Part of a small language model's weights.
Training: a variant of Adam for these matrices, 432M tokens, 13169 steps.
Each number is 500 + 25 x the weight over the matrix's rms, rounded and kept within 0 to 999. Layers, rows and columns count from 0. Numbers have three digits each.

# up: layer 8 MLP up, 448x160, rms 0.0956, rows 309-337, columns 0-159
# down: layer 8 MLP down (transposed), 448x160, rms 0.0949, rows 309-336, columns 0-159
# gate: layer 8 MLP gate, 448x160, rms 0.0977, rows 310-337, columns 0-159
up309:496499471510468541496528499545504485457520500494489519495463548511528498503525513469470477512526499521514496533509504479482519491500458498513509529486529514493501500495547495540518522523463485502496553480506553544528526512491495502512538456499495466510476503487491474480512474501467466535487522519488491496469477552476463454506440521494514445486509467505484504535493517479491518463493517481503496526537536521518482445518511521493493473520534470479513494495495480481495495473482494
down309:490510501498472444530501499503500496474502444495482531516492486536488481496475472505497482491507502527529486495508516409493515465511527475469539473526530475525529525447509477514477470514490470486502502523517466500529486490503473492456481490519523524562458514469537537491504505532496548551532502492455456530509489498503515484486478503513532467489479522523522502519525553484504507515487467479488519487508477490458488467510493524484504516511509494462509523473536528526448499501494511
gate310:492510475538486506482484512481542505480496533537529541486449489501514486489503542449499483457522523507531452541489496525480490511464501510481521542479421466539449477577468469488538500498518489515521482450451503453475498555526487440468509506502504507494495576541515520521476523541487539473448455532509510473522443515525554475517455518500459535490500487507487499541487581504443508477449497479520418533542469510486495455474554524505522555487497453512507449512554534470495532484542513
up310:500490466462510463545465470490473505539486458468469489497514526449496489510532451578506452528512387507514517509546482498500544502481505448540538495552512465499542498438553525503435523465452508448497538532542473524511473481491553573550488493492483483489572478492492436494526496519535491585517532449505529558469558508496481501512524550489509411508501514487609510479554503541570514527564505503519577469464480474534489527482475465512491452514503578522527511525500501541529465524519500
down310:481495463500454517487495491470500493554507510472474475523448517488491541522549486503502426527520450524474479509540499489552501496519517444556531520477465520477530516446507514513444498490500533528499500480519517527520492488498512532499518542475495476469500502520527479506525519461520503549473546459477548515528523536506493497456531497521511467539508521430578671459511520514491518480497491487477468465490508469517474495540458483487508460522535525523478483476466488526498535517497508
gate311:498545535472514500524506518487529508540497504497500527474494511435522457485522494499473504495505530493504516424486492508533471532473500529469491533505515526476504510514492443504517486459488468457510462525449511526554499508444466481490506492489517500470467535537504493493462481518478500515488524465525490512464491459490500521461514484516486555521464479493484544513507516516502480493498506463555514481513511493520458466489499511509481506505489464521488475480533497518510469477510514
up311:560487506508522487534467477484524495472494542497513496481477482456525542466525509500486489491521506541504499437504525486516472511524562454491482526482485509476529518484466494502488486491448468465539505518475500543520555535501513436491551523489532456466458492541499521464475526458507477476490495508480516504495470477488479508519529549518526462467502495491490505506502504516484456512501485530482513501444499509464483492488449516495501503469514523475472489496509537504494491485522511
down311:538504512512510459506514489477518481496496536524482493470483499580539431475497492469531528497482466500491483482483495566468474501468486514494537529532537532502500531485477494486471524495497501476461493495472491502448524467478514512445481506521527517459493499524460490473475521504496507467497505496502519525505477535499489472502484472494472508527491524494511463519508490511513496486527511511542510489512517480516483504494504477493537499483514499521447493542468556500596472479483547
gate312:433519509470463468477516490500525499494499492529523486495422459478497468517512454473476520477490492487505483511477487531488538529537505481476519486489485535500543485555472504498519512518492517559499517501500440511553499509512452476491508494536530561534475500446469513476539506454506538516487480508551455490482533485487527512495491492472528502470579516483497495495485479494517493495507540466509480547532495537514482478499519487469490492514505542529515513502538523480475468496492509
up312:503469481474473503462474541518551483516515505470483528455453453528438501507496543503528523524523477479507498473456494489467511495493499523499520499509465482537476489523522500509478506508520520466459507492427545466471521531516500504444497494509465512471478504560494490507457474537477471511500489521511465511509522504495448467480560543507482441524481464545555503507510497508500500520477518531481495518495440473501475504502494503538501481506512483472489452485498505481493537482531504
down312:503489491490458518494481455507455505512536515496538506520520551457511478532545525478454518490479493528501548508514502431513494491536510498425512494534534437529525473537545456462490482494478545550479500511508492506497570490501486470518521540514524518530499488506518474487507500520521504530524483468490459501523489496501533528563485531513491516504535539492524484510504510516455518505522476494510500518501520531533496507464503470471519544524511494474492455502466480493492476518525496
gate313:499541505530566487464440497487522469502492496504509523446473456505486467529521483541525468489529474472473481515478508490468508472482471500506481512494491505460500462557519497514499549525495503540540519546506496520495511519478535463500483503447495474542491492480516490469534483511454493538436458532524509494473552569530492491491530486498506465514504468498502513478558501471500497511524469482494500527548465508469465444487530543493453461517520519525471507487540502487490486482505550
up313:500528521514475437493530512548505482510499519505478474497448478532455469458515526505465481524476520480473464532512457488531484503461552481504486525487459515480501464484520537513473514472510513482497472522515495482544511490499514491528516466491518503485485528516526464493511521476508492511514486500489483541523509494535483501532495495545503489498504493495517499549514518523506500497575513466466530524493448527480552537515484467495453523517512484499549489500537513528454485524491473
down313:469461506501505498510520508520512496499464477501503471489540438529478537507501550489489469488473540493483508477497521527519502483538468496495486511477510500509488530516494483523508479492470491519467482446515500485513476567523488505526513504547530536484479570556478478525562474503516537487503453466517461471515499502519495473504468512514505498511513480476531510504526468539528495482444474505535488501494495536460498503447503502497466484472538545517489474476517518498514464520500516
gate314:532497517469558498552513506487473530474548473505494469515469513467550464458503496490543474493530510517497488522503433510494482460434529508465530551466455516555469494535529515509494522483544500477467455498493481517516489442508463482477487508559460518517476493456493478510495506545537510544489491520518538452490474483511479495488521459486500510535466486493482541511514499511520519502511497514550502532510545538512441491535489540508474481510519530510521506491534513497493527478522503
up314:471479471483512451478471494503534503509480453456498487535534501513505486468503507509465463463497493482496517504498459491514502452463451497501505461516510491504484507425507447469513467488495456561451518484479510500486521509537554525507522510551496486527498506529493550498509501511495504518511510534521525511487500495503520475543509525472478511455498522445489483481504530451516548483527513517533497496477486499476481487493540500556476446527492549550505516495487516491493452484483572
down314:525523508502481449475488505482492518493541547483508500512490509463484520527539500518538516484478522499500497469473515569550501540493527485523490508523507490499521429531466510498477503493530529482501535488524490492528554444521512449504512476515490533525444543490527518498524519530509521538476479482509487503482492483471492492519500436503523505576489505491506507458508492544494469465528495539520518531486535487534506502449471467481488499520452526489494482553470476489486470498534459
gate315:505511458471456505457541528499499480508520523493473542467521488522513530500546532481482530500539496470493524528471496501501556496490481546484486540508534477466536489491467504553494487511468512491482481507520473503469505495517452500508493496495444540527496499535454516511481454526458496545479535525504468503518511524555461535457481528541488490466514497511525513487525557506498497468502502480535501520511493520436455487474515502478466479483530464508479474464508485474504514509460533
up315:544477492477520511509505489489577485504545513501467515490499461528475499484522459479488488516551486487466585508518572542450469503482545517473493477449470527508523527528496531485505509527478548490489521453468498502478462498494505503502477527472482478479516509494484494504528473520503538518520476515521470477542539467502485458502494476527509512447487529519495517477502478470528534521487446493455500502512490522502534541498456468493483506489522474470500493475546452509511530562477528
down315:486479508544520485512478534471494461481507548521494532497536527505469505540502484474483506476526425505499486512524567480482498536480504526522467487481480467441505490486488484521534499541521491486495493441528501493541526468511510497501487496468495528501570508518518550537461464522515503524521513477533474483494544501521510450546501519515471495498501477510523441507497465496552508518506465498451487515519478491487489500498486489463508543509506486431508492478436470544512512482467494
gate316:499515501529503501478486541509490503505510531494508551477472479470538488456520492526493497487527511491497449479498495514478515507481467507497514505485495491533497475467468464515479482505499542476490512534489534523464478507468507520508528552507505483485497496504454493506456531513518511478445482502502472480523496499514486480493484556482494551489563516467514520495473520539532468480518489485518556502536483506498456489494521517473499552461518511500493496536465540506489480486491544
up316:517474496459526537497488491490506546501498517498500540532520517485528485514508515496447512480487496517520457487490512524538440478504522527483489539523447520499475473478547507460503516540477491489498509543501488462437467528515500509532489516440524478468499483502514492488518437519439471518513516559498485507476490490514531473506552503502536508506482468517459486476455506457444481496569533498507476517538481508482513507489492456516479511507508481504531541469470520485487514480459516
down316:521460505501536460436481454481490472482502495506448473505458474509507505511460501511543501498482481475513495469488475503513536493482518475482505512490486505491494518438561494488476506513530516479486501532452522458472464472525540500489546526499514515520531459494533530482520527480465490512507489511513509462443525488476502508495562490496533473460505535490518559496472478452479504475523495516471489503491504529489488496463503459478462532536465511526529465535499503480515515559493486
gate317:497529495503504475510500523523477500459481485539478520471510497511531535485528496490497488508515516522450472511442509498507517502491504475492502470517511553483527452504501511505509524487477478497480450526477528554509502510497514473461506479507475535520519505528518470482463511502467490508499531472511470493431519497500530529503509482430511480472533509505487534519483513481483498524542431490498485519492479502504498519504545488495442506494506509536497476487485471485535468507477500
up317:499518509528481522504487513496498523534485475490529489500477459468493484466554489501480524534473508492484489500512484497533470507522495470452504437517517468503459486473491468489467529470479517501479534476465541466521482490559534496558484511471520469535491497504525489467530510476502507522513507524522489465513502513496477438416532479514506540488510468467504522489492467467492449502498475467525473486490498490494489518512487475478510497552476516516492511496477515491475530558510503
down317:510521475524513514483515476524526532506460504495551508479506515515516535467474527496464522479458518485483517540471516409482462493511506518473517529545502505475483469484464474513474498496542432500490486475490510506520491496512543523512489446493498435484501511466485489488503451542447518493478525473463485483465501466521503482495477519456510502473513490524504556454505492486519458479482491489482479492515488473498490480508499475441531467529494535529528487516501527483478464514527447
gate318:479521498496545458478483477531466539473488532480519540506479490519487498457525506495514444485488476506482550497507500502472506523493501548535507540492467521513500486557430516521521484499493478488482483480484496496487463478490455480498521523546481510530533496500467487540490470507497503522468465491481452486429481487463499483519499510510438456515436518498520521541518500523473540473515480483483491509537496495500476494548508554507484526480495484537511509445524496491505515563511515
up318:505509508488480496496491515506473487488452549510495453539490512495461514474508474504486531478522525489493471500512478543498567524481530503549531499514497472491536475483550486445469506514490487496502519522489482471481524438545485468512463525509524496493488492466547503509486445498526475478471494517562530470513533504484504484510472503483526561493511489535483508486473489500531515490519486478507468532516489532510527493500487473516545510484483515527486447503496489531449504521490475
down318:477471449485503492481469495485478520512511471474508494472503498544513483492518528500457499527508524490457472494535550486463478504532502527480487494496516514433450511520487515503537494474495492463459498445502469466476501499474542492490502489502486486500541474513530511513473507489501516493455484519464472467503502527508525533571537522523491491474504484512520456497479535515487494501534531524507441490545499515469506508466502538494490498530478481526519521541484486487525480527509483
gate319:449522506502508484498526475547510457503560508539505490512467504529517523488537551491486520464458508541496491514512489485534528539512515501500516480507473508496484519507475491482467488499525494504493499472533489529524500478484478455482506469498516490494526517504515460470475519504529543507488537534489487463481500542505562498515497496457478489481453491436503507539470455443505530480496493486456474515476489500529509460460540508485496423471505499519509517463503491475481471532515474
up319:492485503472513491502482496519500475491501514487490488545502521481508495490505494520516461504508477537430491499505515525488500485516511500480482514540484534459511486516486477485479531518520480537443482487486477524509488518509484503487507485499461497503566481479513491497534459465489526476452528501499506499459490508465450554472477499498489508452484507463464489492527509455500482525485518528519505460449511520479498548488553524548484489488482452488489460530491479530520522498525516
down319:505511507517475503493511512442501510504528503494461471462505520534494483491522512493490494494509557511504529493552493510486527530491505491480503500504526493535512506486516484509502481487518527469519490526464534461503527471510510473509508536511515515476504528495454500531531530513529457522533530517521475509511508534520527478465476479504515501533533483539517533455483549521525510498548487515503527481502509459490465467508495475505567527500538484496490515503465445480491541535541506
gate320:493490469484466495526526532519503496501480524505476554517447481498512495509516482449512463515533511495516489490459541535496486484513512507504491464488515446486462518514532510546479458517546503520509501469514525480526499486523512506493541450498522538520510505494467495532517439560479488530474482501527499456476530503532504532472490521503470522500506497462504550515513514489487454491435496509497503493486483494472445513486524516457492483474494471441530526466473490509519497482487530
up320:465479489484491525499457569513478466497496518516515526497483505517472498466525514478485505482459487465533512468512485498544573500504535513488515483506479500495465527515451496480495503542491491440505450445477474504525563532473526504532478506525491461506518485539493470467509494485487516511466521521501513491559498516469510494487483504517496563530519472517509529514469513487527488468475491465523518489515491532515476481538499477503494487520504487503483472476535496504530449534461488
down320:480486457485521492494524529522493488504554493452510498524465566500426488506472496515511481494515527442509494492467521477542502517511466497507523488523483531486551548496492467510528490538500505460480493495503520493525492472477490479522523527477572477540539485485513507516502485511478511494535482510546481478526531507489504516497483481548476502522454505499499548515547525500494496521524456521518523495489464496551499442477461468475496507508493485493504499539505528485526499506512492
gate321:492510460507504512528478525494476572477505401504460483500523495541515540470503507462525518497488529541492493522525508502502487501472517486475536515500476525505483458486502534503483510502511501520495468454478496493490523498489471514479450512470517501506481530497487531521470517515497515502448535505482489496515504514464519537506508496466509486522515452484525514498456517488488522449536484505551503482480511539478505523499508516529503499499473502544487508535523534473468506529528540
up321:493506541496487462470530479485456484514505499547510461491448514501492534517515526501455514498480508505488466467512488500481472481498473466473505483485539507483467564479497533511500491541529501444526508477472493444538540479499518490504488487516505474453463517476522479488464497503451555552545491479533470500489532454511518481477454487489474531510444535500523491523543469498494502480503505479477516465508463498519509490528537450505511508502506506528500482486491511490501501522484465
down321:523492535525495483515498551506510474506501469532523499463533499468462514522464450488492502492542496465525509492496486467478479545512518518507501517492567543523518511495512477506462526546514509516507483466507509511538472508518516531485525508500491547504509528477520488529419481468487506494546502509515520476489533486498526472550512481529494509489463509526536449494455542482513469477491466499477484547497492511449472514527521513503499521478504486487494484457494488499487467536464507
gate322:522471535533498493497518551481551521487489536497482503473465505468469466484515502524444486531506489486493450479477549538497516499516522461434545516493479488502530488533448527512506494477451514490516504510509475476489538507527496512504444526502493475490475504532478521493491478480494484472491526518508559499498506462570486487493469494534524521488481512510507516482517514471509516480507517488495497468545541525487469485502513496505519502535505525491496467509508511489509502467518461
up322:513507490466502491518501510511503522525512531516526529523512501515477524473482524463489462489540490506516542443511493496503521530497513472475518493530508481472486531493478516507510475504491499478482538507520509515517541532495501495457472490500530501518547553500484541473540506523575511515532479471521474503494514490511464497492491467518481501514456490476524524516522504502478503485469456516497519494511488525530469522510491512511499472507465519483471518443538459508518479488542456
down322:518484552494526527528487529482521516483518495476506511522500470460512471488481508496483509513498465474473491491483534469521521504520517513448534500479528491525524494539502515506528478482480497493487516482514515498456508481482482462480456529530479514497523532494515499491497482481474457477486492471472502491480520531508503486522474536501498508508457488498509578495495512467539489496519526465506550506500502507493401443481549526506486508518487494509484495496509469531469460518536461
gate323:541505462487479536486491507448490523498475531549501452497503482495506471529477499522478519486533506521491554494520503486492503500494514502499548493525453487507490479513511505479511534522478477538479491474474501512522543487477524520529510469484527529467538502485466470494470475548483524503469484524478485462507493504461507514515474504513461496469497528466480512506524498508529535473479441502508482500506435518489486516498527541473502478495456478503540469496468500503498495482506507
up323:491519475532487496489534477489542496462520484498478517495499516537566519485478504507529543514501475518471532503499529490481483499540534483524478499461546470492534496479452504533493504524478491521532485462517530466480512478529524513492539489461482504484524501530485454496505528509520546485510473490535516469517555458475460498519502477480513496481502489508458479518549481508466477532507503475479525493465503484505513511522479488513475485485501451486518466509494530543490530486523490
down323:521481491516522503521522512510480486524462474496501521513533527529527500496467509483511477507513477495503510515520471511514526505473522505469488555504465539516514523475541551557468512464524493466485517498493510532517486488541513512538551524509523501497515469491532484485487528531527508501452519467510509486510512529489524460514534520508491525492504507486491514528492488491493471459459506487514545505500530427503511513561462495500473477500508549484504503514516511526491459491507485
gate324:550532483544505468515508476508472514491479512484508544449429499510457491501493477509510479508483503488500537521450489450528482509466503507515478555501479452481502478516544532547519493504509492534522497469527514475474489492502478487498496521527475532502497473504491497487516521518496478519425537468485509478497511508502502481492483497466478521558498475501524499533509518533491508507518467491532530503484491488488496534502528487493492557488497477478476480511476511514482459501503485
up324:519535482517505538521487488513485500514515466466470463471500480477535489502543471493502493545508499490502504516524514490488508526477521481503531509538451460497498454461463468451475487515510449427488489514519496484494494506495531493483537509515538461497507487474487514465482477512558518536520515476532473507485518518475474518484463496476514458464485491522478513517490547509453503530475481500517489472496469455480486479481491518474530501536491484504488446521479491463496484518518466
down324:507535496471474500518534519486506536492493504538492517512429511496518489485489473543496488505463460511472551468485504475534516483552488508484464515533495517497491490488550496515481534493488559535475571469487508485476472540513515490513475497497525492490475463473486495492457468507500481530494479497438555486525470489543491456493502503507489492513480496479519540513511481500546494476461518543482510489487475494528491504493476490482484530509501519475481467479519486511509480509482496
gate325:500488514504466538528509503518479548482486492510519484467480455507494508477503461466449489505521501517521536486500482510472492517470512497544463548480518529506541483495471520477490481472514489528493491517546474521534510527453517496503474539488482502475507510500492498532503528473503532472454489452500503455517491521485502494468496484457460470469517510461507514481536485556506489473495460489491459511550486536532462521512500519485501487482518509487520494476502502464527555547472496
up325:525501506480468485507488526444516492462505539487505456532491523533520567485499517489450497492495487532519506478502513487478488523520519496510499454507483446493504492490510477492501521454498516529528521524500478545498504538513478511497495490470502513473524540495487509466541523517530497463534496490496534530511527515500542543476446489471532503484493495514527508495486473524500527464439481539483467512500504506517492498539498471512510527515502518486508485471471475529494502505518449
down325:532513536482491452507500476481492506422504523474550512493493453516501519469480490458490543479484512482501534548469450529484501518493474509487491492520523523497480506447508504485480488472501491506494492495519508482487491559464488542490411520513515492503504493491487520523490513505528487488483513502502441526480510528467535465498513493471510520525489491491505545473462476517491553473476512511519506533528510523530482485466517525484479494507483491483500489512504517522509515516527500
gate326:470581477521471527512503505516476502468490504509531543478446483489539464513498515516430476500505527477493514539508492489514483547477512444469483548491491499504511526527484464500503494468496517530506510517490498505507503504535455510497523459480469498520482501539489472502485518486469488509522514515485515461498504467508503495490494536494485535505490445510469477537504477533472539506495488488493532499522489489497492510520511491494478538516476534507501516480516520459465493499518524
up326:440500491461465474490499507486515521524470428507517489537491504509508495484492527494515488481533509511506439555539554503535463479492494489452517508524475494539511507530482494525515486456561484499476535492493528493508486496513525543515505508525503541508537501483466503554524502445526484551517496546521500509513417507514464497506534485471534434487546529493470515490522507479500497479450509451509515499472497521503477560480462506502493492512488514506519448481511472496501493529466481
down326:445532500522492490525504513455468506531527541481529545487514496533498485487507503498534499539478525518538480564496480491538518501469525510546475499453465485443479512514506520465520508471519520456523502469483470484545530448503521545510527542527498477507475504474464472470505467497530510496544498522486527519511484535540483536464504531481479448489544475501503548492519490466510522533495518442488476521501459487508514470534441496460538482533497507492488462444483482470475472505477525
gate327:531527503532494476533543496525512466523502518493541500518484544498507506450521528462486476462498519477522493545520491497524509536482503515461487504504441482500485488491524545496512484550494518496469518501504499545523507489524458501501529527536528485526519468468517479483531487541502489465470517552501469493494503506466507493506518525486474512492481519526467505528493504476479532530520498498519459550500493524493482497538478533542516533513498499525553481459538525468533526509525463
up327:468517485481503485500481521525535476505485507503465509459479454507526489541485502527496474512475489552504486527497499479482501512496492492487463491528555521484522490506487519505468518496517535459531425498490514514537516504491501499470509523508505452451490449494478483522540511523531477494546459474516476479535541471504448494464538503504471427494506504468508486498501528496550477473449493524495458494506540526511516507542493477474497453490520497526528524480503534483515472527509512
down327:508501526501492508484537457495522497485451452493482504517459497502513504516512483517459529541469484515493481500557524527501481466521471486526488478489451509452532508514495473511524550544520537499495491496508505534490530493478530515432507501519471472526524462522507473534520515554514494489482495504483481456490481519495474539472525468495509506527500505510504542488528458491517532536491530521529479516519451493468495509516498550527534518527494493521454475469509478525505505502518453
gate328:527523523501462541488533504513543467508541467462456530530500460501482508504525498451484474473480539518494479528463533481529496516495456498521502503506481468514518524501493518480542465527479472498477501513442514502544536551501550480499506558495500513526485515463489534495532520503518485474510504501516483496483505469520489487550493492484515492508498528457505544509480550469491512472507476483485523487556463524488467548518530516496478501531524457517473495488480491517527455501522544
up328:511476541512456491506479523475465442505506485456464493520513503511457465447484516514505490498453570528497501484497513482498513479455477473546505490494507522511545455528486463501533503495519552472499493518553462459517512494511456512442488497492475512464513513486474507468521531489472537525523517468536511499469490505450536519505456497474498505492469483528465496526472547515484551526495444476496503509467542477524527522522536522514475507502493473466511468497522534513496475487497513
down328:527526533534474481517476493472504496483504466518461490520470513478496515479501511502523481491467564499475448481471495499546514498502464496510492506501499494584467530493524561480495464509491500445471464535493481477477495503527489458467498513466512519529494491504495533523506512508495522525498469527513508496531553439466542523527499456488462500531470466537457461512495511499499528518496503488456486530482477521541573507524490481504520485500492509455515486475504492533533485453497506
gate329:473537503494499477483486514468515534481490486467526518532517510530539491466536527468480498530488497508523497494455467493506481446511440486491478531527488469503524486492481488500558519480542526509467457460502525519510499472509481483499467488562494503492491499508525520476508499495493529487514471487493472520518508488484504534516501491450495482492470507488514510479482504493485468459487491494496514491517480470538510526505513504521489544490498516526471485489529521514490492517493495
up329:520490489532483518526518477511476492494457515503528515510490509474517507505486470477471497490499515466492521495493510542481462473494512510481465490497471512463513516529527515476553494561498519508479471532543490485521518458515456491508480490507500480523499446505526539497484490493435529508469462497505497511505479524521482519500531543519452517478467530476474507496478521494484457546510514513492501497503510512471487512511458483464515534514502485527528480508488529474520499495494537
down329:494477475484504495501509536499489464489484481472513475505545536535514530547514545503507544478542537512506455516547476517505497503506507508512482484536497488538492524490511518455449472467485490508500474487513513549489520461491538480485480493483474499537515473524522489481496480511485517507502522489527487464500497511502462491506492474509477475480487521535500437485529502468485510506524513504491479484492461498488509469500534500497476476517497496517499509490494500498448520536493484
gate330:549505481482476510485488501504482529495488531506487502496500512493525538481490514521498490494497487485512483492496499505487519537522498532482493493498529517497494523469529494476510523454458491489511530475477493506444500489505497463514463520536499469473497495506502501503498468450461503522521515523508503512507491460518484504518509509496538516523453468511480477476456541491511519506525497520504496506507469478464526483481498483530499511521501490512514483476487518474449492506488484
up330:517537540476486500474529476515476502483485471485484491566538515501486527502502506518515544520544449490501526489477492487485546508514502535502501499513511487507508536506524526499453482493486487491520495446521477495515472503498492516545513484450491529502520527494479470494493523551509491510509528508500485513501491504512537528517469491522509484508513544474492497485547511461491476526483525518487480492503505499536518511488454494508513504454499502553460469525484508543514511505499507
down330:483500483562525503503473532480507459478498506499562541480488458498512472501499528468504482487509502507509493517451499508498448496487491503515518481484501510483483518557482459508509494512513514525503496525530498507518518494510483474470528513489493525487498444514538548485489500496492482535467473446520490486517499470447485505451500521489487530488518508522516499495500508510493483538495487496496497486502500485455538483522538516478509482532478512451509522499519466473501468493494500
gate331:469494502518547511499512494489463518498484494505450453444481485503493498531535493488501486509522467517448505472510519521481504522470489504500486506481509516473479487465526554460493488530503524495484510502536485511509516499500476518513490495530506539536520497470492512513475524501551456506464541496459513525475496499508532539527507514545492470513471506479474516505529518506528515495519541525550467476497509515506463493476519505468480501478506501494483468499560499496510514439506498
up331:521503495507513474515490517485473483500517507459527478499526495523474471476552506541551495486518482458501524491500470505468497490503514502524503499489480493512544473510505525485477531461518489509439445500444479517481506488502502544500524482471501499493485482485505464485493501519522517497512462500503510466530544475482535496537519500502509453535509467459508497489532489535544496519508488494502513501465461489526491539515484439477502525552503510500525516466509517551508494483505469
down331:499486521517539483515484499499526505487492528490470491510491517519482498536501513490528534503484529544505497492498473492511473495503486491505468485490516506515538489503464494494488509497491473507460490563476474450505531533494491467493487536468493537520545465496486513532476472437481479545479508518535492541491429485495508512454520517483465492461485520487513500515489509522488489483502498485516450482488504516489432508511479530490526528522490491457483512494543506495529480492507500
gate332:468513519482520545464486514531484544504540537549474515491447498457591510467510499488480498483527530497499528486494507482487529514541506523505504508493503513543528548496476498479535460557497523485481483489505521533493504469505501479490503530496506524523497506508476482549470520466510500510501497497522495492489482543463511473470513512498477520458523488511541496527515496487464472502507527506472482507546489504529510507483484544497484505483493460556493463485516517498491479473524533
up332:513529550471492520512549468543506481505524467482572510512484496498490460483491492542479504445534526502469481495511498487475475526463501486491501507516477491541444479505491472489465507506528495516516509524522491501521481527485546503537507492549494520502475517501472487484477522486475524497498514476491512469523521451503490478504519484525469507498462522485524479458480527460480517504434510512506497468493480514436528498529511536499516503511480505489483512541462494480521489562523504
down332:514492481500468487506525526518485507494489528476493487537500529524473492548536524435472511479475456515470481474470466519526452493515493482474484497474484492497513509520487472526514430535467528506500532501494478485476484521525514479543486501436519491508513519492491510495487499450490540488502479494522491494483494490453499465535481540495476512462503458558467510505524479482505503498508484470526478533487449506512540454475460474440465511528537501470498502497524516499506506476505487
gate333:488536516473441521527496478509477487506537491510480489496522486545531503496608489506513466501527483482431486489520480510482508487489523491534528510487468461468497479485492480475510495515518506486467443497515471483535503492521487489506441519493484513557452501493491466557457468505504479525457502513520517470495516496489468503505515480491464490473500497499558518541543511499518520505506449539545474506490547492507477505525499520525517517485528464535507496549509458477496540441527515
up333:486466487513540518534519486472528535485493535519539489470491492524504513516481479532528462498530516466550504493498494521521491437498502499540489476492485534447468520466489484479523492497497485475531526528478466500443520492442478472488492520512482558509493449512487509532488499520508580507484490464492452515500479500512500485498476455492531490471477486477504498480518482512522498486462513507486469480483556512499497478533528510552537470491498523473483498527474494507503504494483460
down333:558483454519474487502519521452528466504468530495514503495511559533530514522468499512517481538525459547464491492519481456500492483513505506497493541462523485518528489513464520456492521494509499517505551500490497526485488489487515470495514519476538498506533478476509480515484536475506546519532503500518511507493473529573509518478480527511493481467510516563486535480500482499506470501492519472480462511493498531474471521469548497479499463518465532469515495475515488518495545479503500
gate334:484521448508483480509501505499506481494499519471481481472527484510524505482516527458521504483510469536525512484482492485497521508488506546461503519534502515477494518468483498520459492475531513479517486487495520505501455501549471563532493531495479501473509505513490476465467491497516481515497475510472534535523500528536514503554520509521510480533444508489534519507486522497498500477497486528443493531507498476478496544487527491537512523461507467504528478446511493509468504519491523
up334:496501454530521494519472472519495484462511478521508491502500488461502460500490465471502477488509482507481532463495502497518486508520516492441514525493497507497519496485484471503480525526506491490468517510503536513509507517502483443470477486476470478511538501519550485502493497494433524559520444533496516487534532499532478478500509481473486487480508482508527473538495525538550509498537474460508510458531472515467531502537461478455488493470516518486499488521541480514527500489493499
down334:528507503499488455471491485468494539525495539498515472489496486505528533492487517509528533524481554486505548486468497498492531513485450484517497533523520485512487550507485491529489476505517495527500473490491497522527498508508481515453501477485511522520487478517503523505496543561492518430515485503540523545545496456518500508528521556536516498523497532491479514494484498475500522503495528483475513499481512502524448451462533491503539516499466466528499530473538546482504497481480517
gate335:483489523479478516457501507499481548493471478521462464489478498462512462476535489523505475465534506517453498479465491499526491508500545508482477472487505533500496464514463474485506504552495549519476494507539518522505496533478575496519471467490521519466511518522481519504534517476532519502486494477510472487496452453484554485479488530513520528484474471458464505507497499489518532517493492494465532502512507518490477525525507537463496524485470523496489548472546527487488470516520493
up335:513486525496470488522486445481531445491507509500456500493528527514531481532455488517518540512453509514548515467518474511538518555478498546504474510525500567489440477517487485479515540497480499466500501499502508500498529476495469554487456535496502506504530505528537487483485500487528499472484500530547492460530490511505477483510539460511481491480465499478526488514531463497481504499506553498513496508502517493490517513514520484488487517465442526510563505477499518517514490470508516
down335:516525507481528524447515550493528442508475481489459488496531536504499494479473526482497456482505485475532483512517527486511520524482476504501516509497509520497477457494508505519487462530513418526456496522481508508496445506543523501529500492513497517494460461501502553495475499507527502530481506493478473530512495525477520505495483497482491472487482493486533518505517506522480464475470465493513461519527516506513521516514504471478531502464532503571500463510504453542534450481534495
gate336:459482515508560531514512531506485517494515482455484509529523497516499468519524496464499507525526522456486509479468477513461466532492505511524512492530516469486499515512485546490526510479470475496477487499495470519509547481484476501510503472530492514527512484523505483466488452467495512510462527467483448491473497490517481479523498497483476501527510484479454499513510539514467495454502516524533561522506454486534466501533485493472454502461490487445464502522561468479451511484478503
up336:544519469464452518506472527510540446514438557471493526495517563510509506524489482497520507491507488470536486490510500494522508509489494561508457503524527510503471510556500524532448525484516490485466485508530505449469512518490511508463497532482502492514519474536516474498450518494523555480476506531546502501512481506472495495497496524492480482534477509491533516481480495492496478500522510505470492468528507484472485490538497450476459472551489512527466504522479572488476483488524481
down336:508506514501527504506489450458490470507519551506495489486508552493515523508517488497518456465492477501477460498502501469519454483493496476499501521514472545511477522511530518497527488476517495534480508494524465490480519466485504537497511509507505488448533504492479493503480471458528520483508509497506488504489520475573475497494449547549452525545428477519499551545509502504508503533496504552518525513498458472485482487531530503492467531513466451471476505494515526493450546499509461
gate337:487556443508478482502509456515515555531502524516499506472508491507507516482502501505508466507556486496442521501461540530544476492469495495494568489479475518495493513497502509507496470509547521508527499513484497547490488455525457504546515524477542535490514519473486500453467487511508476464493506522475526462543483466491529523488492511529523513486503511492467511561486506526491461482494505476538519478537525494508494479524556520467492514456501460477470509526507506507500560491478496
up337:523491508525531489468480493496477535497503495544478541489512513499473503502510488516503470484465491472516487532548452520491478479454471489541502501510513489515469498520434513486494526478504478537514489475511492449464466459472443519475509505454467489518477501502503497522529499563492501510468456481481517546547445547482499496416447529518489482542542498490504497486501500498490522490520502542494532529503486504549512505493492481492495496488505480507459549504470523497502462467534482